config = dict(
    activation='squared_relu',
    norm='rmsnorm',
    norm_eps=1e-05,
    bias='none',
    parallel_block=False,
    init='normal',
    beta2=0.99,
)
Each number is 128 + 24 x the weight over the matrix's rms, rounded and kept within 0 to 255. Layers, rows and columns count from 0. Numbers have three digits each.

# o: layer 5 attention output (transposed), 512x512, rms 0.0265, rows 32-67, columns 64-127
# v: layer 5 attention value, 512x512, rms 0.0305, rows 33-68, columns 64-127
# q: layer 5 attention query, 512x512, rms 0.0305, rows 64-127, columns 64-127
# k: layer 5 attention key, 512x512, rms 0.0305, rows 64-127, columns 64-127
o32:130115130154127154156136139170141124127090100144141120128099099106125106108160134127144133116075121184140109157117118146139147136126098152098141140174122113131134121133112073063118171147173110
v33:129111137115113135098174099141154132134126141094106122227093129124044154119108130089116092134107154119134134178116187182149169105133121101149116101144087116096056186166156129168025138110106163
o33:108126105119117159115146121179126165115156129169102147108149151089103139117147127101165119125122178139120122102136124136103138156117119103115083116136112069184103173101127154095122172088174155
v34:159134119059188113071068114113173151133145096095116121178106110083080151151090097079159090094074095156211087121148148114132067049146122088138100018122137133156138162183156087116011063181016154
o34:173120156120134096121113100167165143105150102145104113146113128141153141133128156111154130171141117123149114125165153091162161112139068132105115143139135095154159128132142114134153105125124162
v35:093114090148134133157090171158109114110174128151139140139194113131101116133164152130114123068134138072070161151124099132072136193121142169114146146148181113157175123097116160160104165090155126
o35:112128127107169097115086123121134122103135105104161146115137103109188094125089077134126130159110123121120127118131156158124142157107077175163102108162151143115147165127149142154133109115135115
v36:138143136087139094119134135116127184127155108069163113197089115090097143163099100115118117166136082148135117148136136160169169116129145066097128062128126144138132157134122115139082091153158152
o36:140149131145094036170137103154136098072132103112178094146132130121098149131133092116128141159131111110105127131162117160078153133147120129142129103163096107151102153139143117117106123127126108
v37:128136103173129125079142103192112067156150123105164092190128152134083127189129152106186180081164105159109201165139116150063146127111149143147151120133120147141079131142114122154098153102115129
o37:153133158164122173155131104107111109130088113092168142150119116151127150073176125161123082079141121141142115145190116130087131155138119093171135144172133128141110141131105152137141143107135077
v38:167133076136160141142113089157123117149154100112131132152123137123121108110075159114131133087169115174095118148136149119122143132106133104130127090118125129138136129109132160116070103157135182
o38:129093114110150123150090116133134090086140161146116147110085122140104087132103129105157107149124162137106106141128145132104169131138130140124154137144170151132155111081155110155132155161178136
v39:149118143124156114119143112150102157127093127151069139239091132115110155093064106106080071146121105103182126135095169208164133067153133122175060056133087122090087110115146108174117080176066143
o39:153195129138101097085162129121144124098107125105104157154086114123151100140177100113090103145144101103187117125102147153105110142121131093081107133112120092150155167091100141125165137126127111
v40:165167123166150147086101108141120136138127117129111130209111136110079158140107156138111147194127093137124091133128135137155129114150141088107126125092089137149145113152143119181071152186058126
o40:142155158113131142151102102088123143141147159158124128143119133108128137125113184100060182132101120060128098149174098130135150165144094146085101146134066121126094104153116147148113143105143164
v41:126093087114107131140057138150114170154116184102131116189123157138088144184078124087156152076097148114195182134138149089167145087092141130155157112154174104145103165194141141144081134093087138
o41:105124103160124084132152134150132148080090146108148089116143133139136090143159127070149132161143152108134155109126104126125137159131149138100104144091116129134123152173162077124089145138116102
v42:180168180147120139165127121136118094127106132135154130189107144212086146084037149132037131133174101105089093124149140135120141158102116105105134178099123124120081122104143117128114168128127151
o42:153142084119070124121099159169171126126109142139142151152071176088089114129146125159132123100117083097177140146151122152126083188115135137157108125098146148130121141162165108146130123137137138
v43:109134121137149134126097139083152131113106142126106134160138127169119152137111157142119114092127118123102148124166137153147135101106122086076149112099108131159113096112127115098073122175127119
o43:145140123136078153113149109167140097166126070166123088096101121144165146114128139149121088126142139131101151137137093144161144103061133148096146108144170113138131109133109183107126137151139120
v44:124150151127117139098203134140129061111123113102168077113091122162161152163125124146122188098113150131091121117139117093110145094096139134181143133168130114072132135136133090150158146085165119
o44:138128140142132120128146104090134124115175144132111082185127162130115099124144126130101083123045200138135164071148141154098132122140151143128148109182098132098105168135165124099120109118164098
v45:123087166121097123137231124158104141075106063132171211105201110074105120060211149102095107140121131101111090171104077161140111118191113164139085172094101146128087133116071114112124124067130115
o45:108102113166152165113143164125159102150135097139113168088120092112118169165147140126159093127117160132083098096131138164108107126120106128160117171126101142148149135131149091131143138139094124
v46:173101099100130096094089144106171145126128157049123176171157134153155100131119154146142062116095117082163138181112192129164091078057127159153137068123149163186106138144114159127065142145055095
o46:144100087119091103131141150139131164142144157112094132140141105153106166110109159137144101141170128111133108149141073141171096138126124131147160067110119146121131126094127128112158149072106147
v47:094134128152127140192099121119138076128155114113120157126186151170176097186116181181133164089178150138099093126128152128075154198084137146146130184116106127122102099121102167149188187108127128
o47:099168162138118088128135136144122128102115119092112117147138145144150149138128101151167174117124101116082098128115116107111153134134121152151108111120137139090126129129142120145106145141111138
v48:124075153132132119155099141106134189116125131075095169162117123087119108131067145107151077084096098110184074114183214104144121118095123107108116051116145139182108111138109163145099144140083133
o48:142184140113076111160158110117057127117146142153091130103126129090145119137091133126086075098161168098119163108123168095112129148163121128147138136110120187197182158125146165108137123098119129
v49:147121120109126123153187089111153181099144104164124157122190132133120158137147077137139084146144119108085115129118151159166140193128106122110123143088123147176061122083109123108065183136088158
o49:142147095105202144138153112130092136108137134102090103121119126102163120189149142140116103095111130092174147174123119134084174114119154144174181133090184141117119118114110115152138102104130107
v50:150154091064113115053113127075136152108145156168138094120114099066120141163149110094134096119134111151145134107122104123166092109110114120114124111161143115116132091132124111151109107149178145
o50:166123105146095130146141133128076150127145070121120150102079120116139126143156093124142103088124113152122137116127130144147094083130149161132131169149160121069127134118114157157071154128078151
v51:114155127117151114093090120143136171131151138111112162164117115120096143135157130080171083117150135195129141131109117109137082071149126094123173098145111135088106111175132079090053139113158146
o51:147129143120153127162148131124082170085135129129130096146121099137136132109132112120121132085107139157126154118139114110134113113145139162112149127124112117122137138145155139105128115157147109
v52:099098100125170148250147136140137065148107085128109151097191138116170145086078166154130117085138120114088173111118129158119198111141143157142092111098114128136121122129114136069137139087029131
o52:091119129135125115133118110112105088174162143111126100156088115109183153127112142134111179105140134165133099146127121145122135098101123153105108123134100153075180138131083127168099138154154091
v53:131117145186104121134232113142091105103100104147188181054118151199160111091142090154033139160115121135113149149123089163090140207132140131170059150132097116105091112095136143157244105093226123
o53:108131098099167134111135135126147148118091098138122125147124118091134114132114078155110118106138126128113130126141130118113100160119136150109131138145153139113131102146121142077156129140121147
v54:113107160130167137129152088104125148128129104176132142169162136142098135127231080144131166137133122147119150121129079156130063163192111154144113193108147131132101156114121106166179152120110117
o54:115109145166111083136155147136165115135145097113085165108174148117135089135142157126144136149112128131078119132095113121130164101156136148137136090143125121136157170103085152113121107158117118
v55:115088155129132120105115089155122141127116145128103145162078156118120129099076086143076171103139130133134124086147138151172096118178143129157081117129101123107106139130133140087192078111104096
o55:087074124121131081138077128131125133134153088146104119134146109128136130107123128114134117126148115083093132112143113102121104136116185126139104098153098151159123141151135110080137109162120123
v56:153159141161114147136138129183096106133135090154179110136092122112091165162150145118123130255161129177101143101100067153067190162130113121102097226138049119149153139121105128164124147083191163
o56:119109139131104140155146119114119097126143097082131148127117130158137166136149127125122128120129132171125171128092132105148130095146106159140091140108147128100163112143126116099150143096113129
v57:132135155186115126101144135139132123103123109106184130137062143157085127080055097101082098152090087090087110179140131128166132067119134106142178105132125149120120165122182130144062155165123146
o57:104144153154136107136076132150102110146129122113133110141127146129124121138121090127131163095162154110158091136092139154151144107109136099103117098085151074110130152136078159156111145104116161
v58:090125105091120124102136133111116096157154202147112096104150107151053143130172103088185141101106168138133192135103098118101107188160095178132155193122095077096114122169155126141103122100114140
o58:155138109108128147099115096094145136110116116129155113117194115165114116144148128135152120116125112102147172135142121089104137162135096103099117130097150116123159133147095133112155103137154133
v59:149140107093144123109063151140173142147174126060144047184120082113126147160131119124164164085113119128149166145159095114137162152111136083130083107150157110166170121137144145112073076162087112
o59:146107194068146095104117127068112093169155129087166156118115153144128142146116140148118117127140073158135157112107102142113134155116124134143127091122137112144098117122140153159133109124078149
v60:150136123085153137103156188115123149097081116160171138080075130122173112115079175158077184150159126152198132088110180137128154208115141079140108186121128151114139111105146157099193120156183095
o60:136148118112155163118142131121152165096086101108107078116092122143130122140141100157129165157114114148135127110116134120087125142125099133136135107089137147136113109090175173146143100132143072
v61:138075106142167123101101151119158094101155173079128042157135141103118130109061145109100076114116120109137158167156145162186126052075138125152170009097164134134122124162213141137020119190096181
o61:156153136136155094196114126160129121074117131097120130152108112149100136142112127129094105118139102129162149113111153121152117120140146119166150109135113095142165107108117117092132151159128104
v62:111077088132174129130051152123117131127128127127109100183191118103108145175252150164178221070122150117165130051148085109109102170154132136106138104153165128153182116121122132176113147169100140
o62:161133119156146090152112116141085130160125099116113112136141082142133075134122106128146112163148124076121116083128141122113107107127091073119134100133090135102117097173103133121136149148140157
v63:157148207073162163136112112094132197105103127133149082198114090171122134168166088122159137130152124160127093125173144141103123072090138114111162118164194146159154117164135083151037132090177072
o63:095156115139154167176157144123120118115118154125142108105151141123183142133138123123128151111110162147138140085108134131151162150136128138110116089055166105151151114145119141159106106076107123
q64:120121123125146130135130119106135137132144122130129121132135132129122126128117137119136127136134138125124149123130133116124126134136127134122136138125119127123131118123126122142125126131121142
k64:122149172126125127121142122132130144121142141123133145111117130129133121128120139106140115130118121130138125159142130124115122146136146128122137138155130113132124125130126114123121160113151111
q65:141124129134135126144135124132132136128129133120126124130139119124136131136139124121135121120135143128125126133122122123137129127135149127128114128148136114125137126124129132126121139134125121
k65:106148112116121130106143135134141167128134132126127126136111128125128143100112125137149126129123111127153124157129126140131128114121137150140135145121117124135120110167144158129125149132123121
q66:114112124124137129120108126132128130134151137107138135110160132142147131137139115145149117125124149130128114127112137127136129139142144121123120133131140135119130117114143118128111133136136130
k66:133134118117121130131131140126115145117144130130135131141126154125143125148118112133146135124133139131114132142129116130146141123104128150130133148127134122115153134153161127115141148134106130
q67:114119138143138114131085114150141119131159145136127126139094132108151166133106139130127141109131111116144157126117084135153136126131154138122113126152129126082113131126135138132151126153135131
k67:118132137127124104115119140130139149141125132139140106137103134117125134104144120127135138141147111139133124138130114129147123122121136146138115114124113148123137141139125132136136144128139138
q68:132120150142110160144122100117130104134106119143112142144077123137123148121117162100134134110133137133114124146120144114102119106113120128133125139141110112091140140153130149105148103160124126
k68:128133130116129144118143133129141112123112119123118124117129132143119140141123109132104116134139141122141115132114134128131104116117137144124147113132126136110132134142139126115124114127144141
q69:119138138118101127134106110136120091113142122114112146097076112131133135128107126139155128144136113125147134126123140108137129106123120119126112130143116109101122139141107124114136128151130098
k69:114117128111132131102131139138135112125130145120124125126128147132133126112120145109109119107126157128145141126134108113117118110139134112129140123129148142118137127154123112128134106133148134
q70:152112119144096164136138104103121125111114105116112123135096120132098129099127142124132130128105158119115111149124160116117124114125103137125124128122139129104145133165109142132131116141117143
k70:116115133150142120154124109148092126123128153123134144121135111128107127129121128141112128132108113128120121112116122114121122143139119141140133149135132128117153129107123128127124125116125144
q71:165129126123125131106161134140122107108112121119096103148171115119121136120170121125121112098093170160128145118132157126120125102117104116141132142108163130153120113125099142164114165087129106
k71:128141111140144136134108113122139115135138123130123130137106121132123125125117104146115133114119131129144120117102118144152129130110125140130128142137129147122131126137123128137136149128119134
q72:086132150160131110116113120132139125163127114095125172094094148128146100143059135139121149157143093111160114117099142141149142106095142122147120128173088119098123127126120136076141117126123105
k72:084109144086112114118166132128122143108104093130131118136173152140124101087146117113111101129125116123156121142127154102105111135116126147110175092137126122076128115175148111141115130127155112
q73:134144107093124093156119132146146121118114083150096137133101143180122127112145070125102075155163128119124113128159120128135134139096078107065116130121148122149108124155137150105114155115145117
k73:138144133121140131120114123101157130162134127109115138129126118119121141077121095131116119127131115133102125129108126146105120155126122125118113135125139114119105145149131105121130167126119115
q74:146116097089161142141069151152083168108124090088143180146089147151140128102112109138115106163126092096078135152101077160128164164127105130116162149146090134095109148128162137082147112133166101
k74:110115116193096131109133133152100129132132136111138120109108158110127133090084112126153136151104168131156098124119086124139131119140134115121177137139094120138082114121123128144146120099106103
q75:112124135133116116119147149134156138152152128115089110131117099109163129148135117103128151106148167165109118102111167127185153107139112134147105142106085093102118110137125149153132160136110076
k75:115130121130105121120136137120137138151104099116112097124119105093136108132148121109127132111163135137179119121117099160141167159145105136121130135124123130133077103134123146171108106125103154
q76:116096091117116166118136139128118119111154156114118189113075148172156124103091160128165086116085170162055131128144143112164114099119163121149123123159148155146139083091150106140155151077145126
k76:171182088073150112148139123135096152123084142166099137128123136167133128118101119105155086170069155123157094187138157135123142154133130103112112136116128125129086077110173097157143171097133140
q77:068128126130099128084137149138164101117149125119120161113113143144146121080192193082179112141121120073054133101165116115137089180107109099171117099145103117150116128077131121127113086114122135
k77:079113124187130168107127113156120144113161099134122116113086131149152105130138131122143087082130141120153141105163126167112138100137137133116173128125147119145112107129071046137126105115135122
q78:126112118090142193135127130073142072140164115137070145159092107120138091120139088138106142103136143132129143141083140106052087121098137085131131123158122137131143104141132156127132083107117098
k78:143121146088132144124134173117122114132127122149082150118099126136136141082140109147120123140146105091118110125143139099002100126140123116095131155171139099127133138093140104120118097102152086
q79:125131120147091122082137117120126142118112119119078152127079162136136094106142109135144161150115111132134151114150110119063101108162149174128108104114122173124114120117185139122153111142141125
k79:137125071129112062108134110143074115117104110130105168094163123131154090105105155120169134165125137109125160080076110102117084124102137156133136132084118147076105125089151141148172127128176108
q80:123134140116127129134113134131115136123125128136130122127127126130134138129127127124136122138112124115134145128127117121123118126132129126137143127119125139125118129128117120146120132126130119
k80:144140127152119148131127122124137118121119138105119167111146135159126113126129121122087141120116121100088136127099149108104097124126111130108120124146140120115129143101110121110140118131139127
q81:132154143123142128129128131114148120133107113126129137120126123128125113129124124137130126124108134120129116148115142140116123129139135117126121135125116135141128134117142114136124123113121144
k81:131132151136126125127125139131140146121168144118121159128130143124117112136113122119116125136118119128112149124131121137124125147118122129114142128156144119124106121144130102102149130119133140
q82:126134124128128144129101131131147124115150119144127128144120125121114128139103134147133111135112122116125140118134125115124131125130131141128137125140113123127122136134142112160117131133117129
k82:128135135157126117133124125130133120140125141147143113128127142132116122115141134114137132136112126136118125115124133124112142138134127115128121137111128130124142124107104115130130122124113132
q83:143139134127112145113166118105134132117104094137103112133121117119122123121146141097132119123135134149112105156124136100131117122098109137125123127131113139098141155143103152100128108152122105
k83:129118123115144147115130144137149119130121110120116129132115130123118143137111121119114113132116136119137135133120125122129117112128139137105139118128129134136116123134132140115122126125137131
q84:125133104116138136128157135127110141112102119158124107123146117148126122092137123122127124115131156131113127148121132114129124121124109122137123100117136151136145108146134131121128122116127134
k84:147137134118112138131139108154092120122120093110129132126142108132126133135113125131115131153117118095147117129112156099124136125136123125139155137133127141119125113118138154124110135112114124
q85:118122124128111137143144106108114116106101093139108117134097116124107133107132147107144134159141142141124103141139130116121124103129119121119136112144121128105151149146102149126132108134112107
k85:134125154122110123144150109146108131130121118116125149123132113130111101120115128133114137123107121115130117109114144103113101132133130123116144134111117117098144126123132135142116113123140139
q86:142132107125136128109150136124109131113122130168131100160181126133130142145136093132099095107109144141115125127135137135121136154118119137133141133099160138136127101109144109154119156087152152
k86:134136122150125128134107119117119139130126117127112132123109110115117118143120129143129127148139122122107128129116108143125135132118113121133124139137106128150116132108124133129131141121123135
q87:103144141139140098166120151146138122151151151114130133144140154139139140150123151117082136115163091113142130125133103148157126089140138109181147134176122120144115123097158147119133123127120134
k87:114131139089122120102171124121146121090105088119125106131132141134128123122140123118143108129122127120146118143131172126120128118101133149106167095118123130118131121157127126133137125121135114
q88:152095158135115145091129105107133160111144119118112107124090122097135143112128130132150173109103208152149113158117130135105156109185128157101134129134137135084131143137096121160157145149127098
k88:137114151107139119137130137148120143127129131138133141104147122120120129133132146132109133147128120117104133127139140124100137139151118124142127119119107119128134119125130115109112112139137146
q89:099128106134091088142137147146114096130094142119105083154144161129142102095140144105111179124103111133157146142139096132155146101132164137145137150132137124103094126149131148102119128141136116
k89:123123100076165118127156145120157095106130084110168115117141123135105140120152101129159112121083126107143127118113151160120154109112153169104130083126159157081122120169124140120100092129096128
q90:175134133140128148141108126119153150119107107133063167128134097105110156133162148128127070096168080094110162163113118119101141163136112116097107131087127137149120106081128130093107142128190110
k90:167094113108145135145086116138110144135143116117149125113136115128108128148154132132079121127117148121150117147083114150124157149154118134103135165151142132135176133117177137126122106125132093
q91:131092143130126170172150099142112070089150143132143113131146138124136169160133111186153146103126087122076113137128151119077130127144106126146110151109125122139161098137094125063154156132081140
k91:126124098145106175104151139087176156130163146121121132145143080143178141159126128086118175144162127128156134127157143139140151137109127115122089179137109136124144122122119117132125145128113120
q92:064121126136128120118117141129146122130118113162176119129149159095157125096133164133137185154138138137146123118100147111135128107071167156146143124101141137142121135172095163171164131212132102
k92:115105163134119144148163143089112174092051100132146122143146143122152104110122173152106101129146070160162073140115150068140096141129172181164160112114136145142103087131111123141144126139122171
q93:125088153144145180085114118159155121122125157121106095158112160153118159143164127127136147107096166159126044124150099095134116113120117150199142106090127133149135200158107137120108160181101150
k93:134072111136134112121146153148182094080106127114134138170115105145144145180138151147128156139065109136115084119141125126112101123088128165146138145130141124169120161149142092142106174145136164
q94:138155108161163103090151153144128164144086161169146143192136091123095112119133105179151093143113115105101131138132131113144147081108158125141085148084091113138095181148165156110158148121103111
k94:152146100138157170128144138166122113124123142142080167149166085139180151140098170172100104114078129138149168123115182104144127097114138120135127104127145106138082126156133182067147136095099134
q95:149100198100119154057108134129149126107140161141123201166153139061148154096174079097137187113144119142127137166145146126102102157169099092056112116197141112171098113113064118137149138120152138
k95:144096148146123137114127106157153155099142114139124169146110108128163104139104156114166151109126146151137119141142151103119107134142103108144133122177135139135081101141121107116153157139143136
q96:120144138106145154110133128168092148146111118143108088071180127180135059117106128100126137176140133109166100134155158145076049172116130153158082106110125122142109099121174115095154085135106121
k96:107128069132114148149134165122111134125117131093128134119137161201115081126131114085138179102149066130115023155089167108096074173108115122129130109120163150113082045128171112180118135151109128
q97:141170183129112119094092122118140092103094087122087136118170131151170153110140145127103176122145110133114124151105082090133128102158163105184135139152139122102147108124148138123151132139127134
k97:101139104101108148131138120125129106131108094136121119127118157174160164131090108113141212102139132128113147128128111121134107110118132139150158114159165132107151102141125116119143139131148179
q98:168095149119110095085161173135164153090105159124155113135070099113113119131170088120118134144100064134160157146114117148176120117063111127159122093133122138146122117130155155104107126130074130
k98:113120120137128138109187157124229117101105075095164123162089098092147133091143120140143066102149110147203108137111156105139088104096147140139141092134168123157144157157200097162102106120149123
q99:131156094134125106169141112121167156139173148173068176149060113074135114100099128139092141110118096105124092139099135108150143114137130115134120137105121098163130139142106163119171126102114119
k99:126133157111093078223157150123126160139111139112123124149110151111094149140104175173064143083094122099087119110121156086138096139128080127080101094151123090123143121143077152146128118082147123
q100:149121085155120181098156110103136120125162150104130094094125107167151158119127142112166142130139116146124119139139134116155115108109109107139132155140107111142145164181146133142127052102138069
k100:173117119148089139136097121107139160149173118110133122157123136115154120205149056121130141113164122119120129163162131164153147152183134092116155134149122126131085187144102162188137093052129087
q101:135096102172138168101127101095158131115096082145127131099102134127138112111112122096177134167132183168117067148116174165159105157143149138130119101110157124134071116078095139143140199164123109
k101:127050142106110107141138103117129137119120133119120121159123147133136096122092102103132164123171191147175136096178143200184086132075110158134133123069114153147060109101164158087219210211129089
q102:146177126144106067143148167125133130090167133132142181132168150128163137107140134059120093111164116124207112155118130144118183099170130112174129115153169126139133050114158115115157093151135117
k102:104121119116074105125107146165106131072118108134095156134140160131170186125157081121180102077189112169156098134157109149115187092119121087136098110093126135131141074113157105060122121074099115
q103:147118187170152135141143156103145148111203144106136062124131104130120133127122137148104122185116148128120120125146137174124099157118116132157148127111161162117123123136067099111127107161146134
k103:145145122162160110128099176162114185154162174080149121120111096107110144116086085105101153201111156163182167122142114167123110102163132149100140123130146133110144130122092111093151166140122157
q104:135086083103191120105184089120102125098127170097125132109081132151124126099121158127132151089095176111088125148142109132132142122132168131163142126153191133110140107100140130132144141133124100
k104:153105092116137122083154078134108106130162126087163091139077117139168143079112179126135206055114135157112110130189108128133151133149167136143115160113174150135183131082144111106154105157106096
q105:160154148144159168122151143144137089103114139108159138094167137146099130114093149124174089106121063155108175101126134103106118119146167110181115113129140150186168112150118081099176146108142113
k105:110160101129126106163075114122136121107089131104110142070138160172171189118104170132186143134149116161101104140153147163122129155109153095141087077116125145173124121070092085134156164138178109
q106:123110119153184120127136104142138118122075146128138167162125103064120104100133145129105147112073149126183126116076142145112129093127125138118105086101111109174085162139124141064165198078172133
k106:132142113141164135149179088122168117129164162149105154120116146163191116049143156125167145127070152137092117119095164123160087075136139147151115111137104117144177112146096159108155160128164138
q107:114114105160147147130116081111147134170177138139138128139154144103112091147168108099132120105156134093134135107141087146150199148150122154129154105124142131153201137118144161165069102146141141
k107:104147110141165116094127134127151153206169128160102112145164106144137137158180137099079107085139096128133131061136087143103202158143126140116111131102082114077171152115151143140133131127173084
q108:123121110116147095093136115144137148149093129100130140106070150147097122167094138116088121122056137112134092148154125102113114162151118093135063089144109122115173097137171109133110081127133108
k108:128104137077131122120186136094139093108101110146117135128116088112106120140124134129105103156156157131122116139107153127105125149169110126117096098123095134114113120121128111117120128119143135
q109:147166167140095141148157092133117171131123166134102086159044141064119136107112078163138177086106079178059113153155085165140124145131158133117164096136160151122106173136141063065139136093127094
k109:169168155131139157123119087093129132162156185120145090122077169052087159153078147141094144152053155230139118135144136138164085121179176106097144127188158131119115152121157130099176124091110132
q110:127127150157082209130141122144107157108112089175114141075183081172086179115136104117148100120135171095158114171118116116186122150116123107121136112104134105134109148137138122129149115150134164
k110:130117136147155169185112151124110153128137140117103125113111150214144139139101096138152124128153107111130105150164078170102119105150156101144126117151164088125112116130099102149145083122149152
q111:114187138172134168111143153133138166165159160113120144096142134131141133100123138141173125062150124109114148194117100150129151088089131119159126092119124146157125140113129151128146158095080127
k111:106158191199102130124154111124143172186114150129134199060154150103079067123108095146132135122141091111106120138094075110142115141145142140158113118134136115177099124143149128072111173080056122
q112:121150154076143130176108128110092108145110129097121145151131123134149047134092172125146126114140158152125040115161149089152132099127101130124117133154065124140166129137137119134136119141083130
k112:071152133095120108134144097119121126149117203113133124151155116166114059163083095139096084131144136122137081107135136150116145124106101106066129140118116139116151147117152099106156078144133131
q113:155134096114136151136147138117115158105162139143116122144081109139135119098121118149087103130135145137130168084139137147132135123174089162084172109092115130164188142099147142093090088107111145
k113:155108133118189148158108202132141134118134152129111114161094111109170138101095140139087121135107144117137117100154122145114145109118096146125172092130110118136135129082137122081104094110152103
q114:153162089129094130172136121124150118137143155156142117116116117121113106110108111134122172122140121132117147092129133075138070141176110130138123192141154118138127122122118106107138153134185142
k114:138128141063151130188148141148130105154145139167136082129086148139161140149115105114180136170125124145112098137134129070121129095134152157135174151144155155148104140102115146124122127129161142
q115:139125132107145114136130102178122117141173125143129140131135121116106103126131142123116095141096175121138098149131123189094154137094120118127164122096082125077103119157123119149110143125131116
k115:086131118119140110134107148176114108158166085119098090174091137123146129106120107149196082098096127098163075161133107153070174071117124107126158118138063171124131105095098078143113110089152117
q116:128167086161098125101087155123130154167105142127095110148095137126113063176150141077116088116122106101149121110148143125217129106160140134117132081142164128129140121093074092101174139124145133
k116:159110137167099107081133142144135158199143153148101114101106086138122093122161165077118144110096122139152199124158198117152117155122163136127146134100158116078134137109068131096121168150099131
q117:155110111091170155164117179133168131100105155113144114157092113156118091086107196080085176134076130135147088096163142148147139114132109130136160166129054113132115149130151129140145120115138118
k117:147075222109156123151183117203154140101158156150133100179091157108122134157143166087100155098109147160151146151148114107070162100115085086126167176083105088090075112179148157140089176112117139
q118:137113114121138137165121103144119115111149087105098108152088089120130113143126125143160065133111122144139122154135169121097099158159065130162083126101100157113105181139093142156087105161176159
k118:160115099116100166158121117118186186112122110125071121192173160212125106132167106153065054119122100149104090171142163149142180133149055172132115174140121107134153141153135194188101126159169130
q119:160090095137093123146087117122122152067088122159071148119158164163140145082077172111151094129101143133147112171120122126140146114091098111114197123165133149122146159097091149116145104122101122
k119:146085103185166169093130046138090177113132145090104099090092125147136091120036172150174104113100109102133126170119155112098128108132132107110188145157132124139107114109094105097095105154133115
q120:136126132136119138152150090150130119126153104154090130104097163145153144119115137139132085125146112116111140178129144172122124128126098140153157120144117107100139185133120138122151092174062141
k120:139092170134127174184122115128194108137122119103136144159143150142121129131153102161111131097146149148095128123100181123076074162146151122161196159118073137122110142124098129113190118104076133
q121:160128133126144162148104140112114153110126103136118061093099107174156150095155107117099144132148147129155150110129136136055089151083142116150143095097133140115145139063122099097101171082149122
k121:132181146167149100144164155118163123155118086153122122147108104162199115079155122139123134158113149097202119084143133097164185177141104152125147137160159140123159133116147119108117149127120087
q122:130107157161144119104159137125139146128098146113186109143166158133139096124093109115145120104091151133162134110101132164114112148177134132160105105120125119137133124122111152194177123166186123
k122:105127141081137149101119104110110176102161113113129099070127119127162176114132115125170142061119128069129129133111121193160146149117133130173133143123186141162090124115141146199111129178186085
q123:145200124127101141155134130094143097127131137104126168160096099152109131146099080112130095156145067099153120154147132104111123161139088126127118100160140142144161188144148137109105135072130124
k123:114132175145113145114125155129135113143138139131114134155183135148118127130140100116164181119129136088110092124131087098123093124134119112142157122145120099147120153176147088154136125147140095
q124:107126064172175140192094108138094113179147123137139116110143105134110166130149128086110130132115164144124145125113149093145100122143126124151152058114128125099096140122131153124124104106170163
k124:131143088126135100135105144114103147116153122101155115070174139105129152095118145088107167099129149133181153152116200113140141113110135122073128074149118128093126128109112141137134109154158126
q125:103124109102139099112129123171146128167141142148145103140166153147131180108154140143134141179107113108105143130116159156103194145134138144153116128142135114120167145102172100132096115099095127
k125:137138095139157160140138185154105122154063162149130112098172154189145091101144119143088183150123094115079159108108133160125165093096180134179133158140151126130197122094148087153056077127117130
q126:103121119149143175121153109140146150167142110121113096142156121146117148111137141122118113127126150161142129149146155083116107113111136110148123143148124127133157144146138147131137156119156114
k126:130127086125116149102112139112106141136130118155104135111163159157127143125118121098181110154170134107085146174119191136152069090171157114152129123123095123112155073146108041159168148088200123
q127:098163126134160106137109099121126127132124111150102152074091120165133117158196174113192124154143118139113127124096162105120111093115122152146114135122124128154105122135108088150142166106127122
k127:131157110079117134160103099126062128170106108170171177105118107147117102129165118109149133136149145136103169128093087175097099149171112137151129123133098108118143170165149071082136149122099175
v64:122083132126117103155139114108132151108135115143138163101157142099140118123133139114165086126147126131142127130135137145115109097122121139125137148100122146129119130099112151146133134126140131
o64:158122133175169119138156139161146122101122129109143112118164144118161100108102163144125136133111086114112114158119099109133114147158114118131153093145139143069109076118175115167135124079132125
v65:144136129118124143086102125115114099120141137120132153147137131136117147124120119147143139141146122150122140117131110102127112121110134129156130123161134147124142130128135089127111104141114125
o65:117109141146112107133145106118108161161083123091155090156114128126123164151140106105102087117137073158137165090044104119132131162062132100140132155117129132148142103142105156153128169142135093
v66:154109141116118143156163101126113142137146124137131166114124137141121123154107146130135120151102126137118121152137137124138128144133122139135141117151134127123142127135126127099127114110131116
o66:100121145107162148128118170121112122113111157113124062129122121150094091104139131103124178145145108108136123154105125159113124112147096137166144114170133130155139128149124125118140097162161150
v67:126102149083142126109121097116142112136135098104096119156119148142121151146135146108131124138132130093133126141118125123096099113146134126135144108132144127122097107157154143093101132110132139
o67:107101147087121139150176117131084138153135114138070137112178145094140154125147124167132108138170123152115127101137112104156147125135114137130121130140121129119135127152157097111151123120144132
v68:143116128141163117116135099127144120145115089146124130134119108133111134111173095136133135111136128121151088140114130131102135122135139100128113148118133104130143150123127121140125149129097109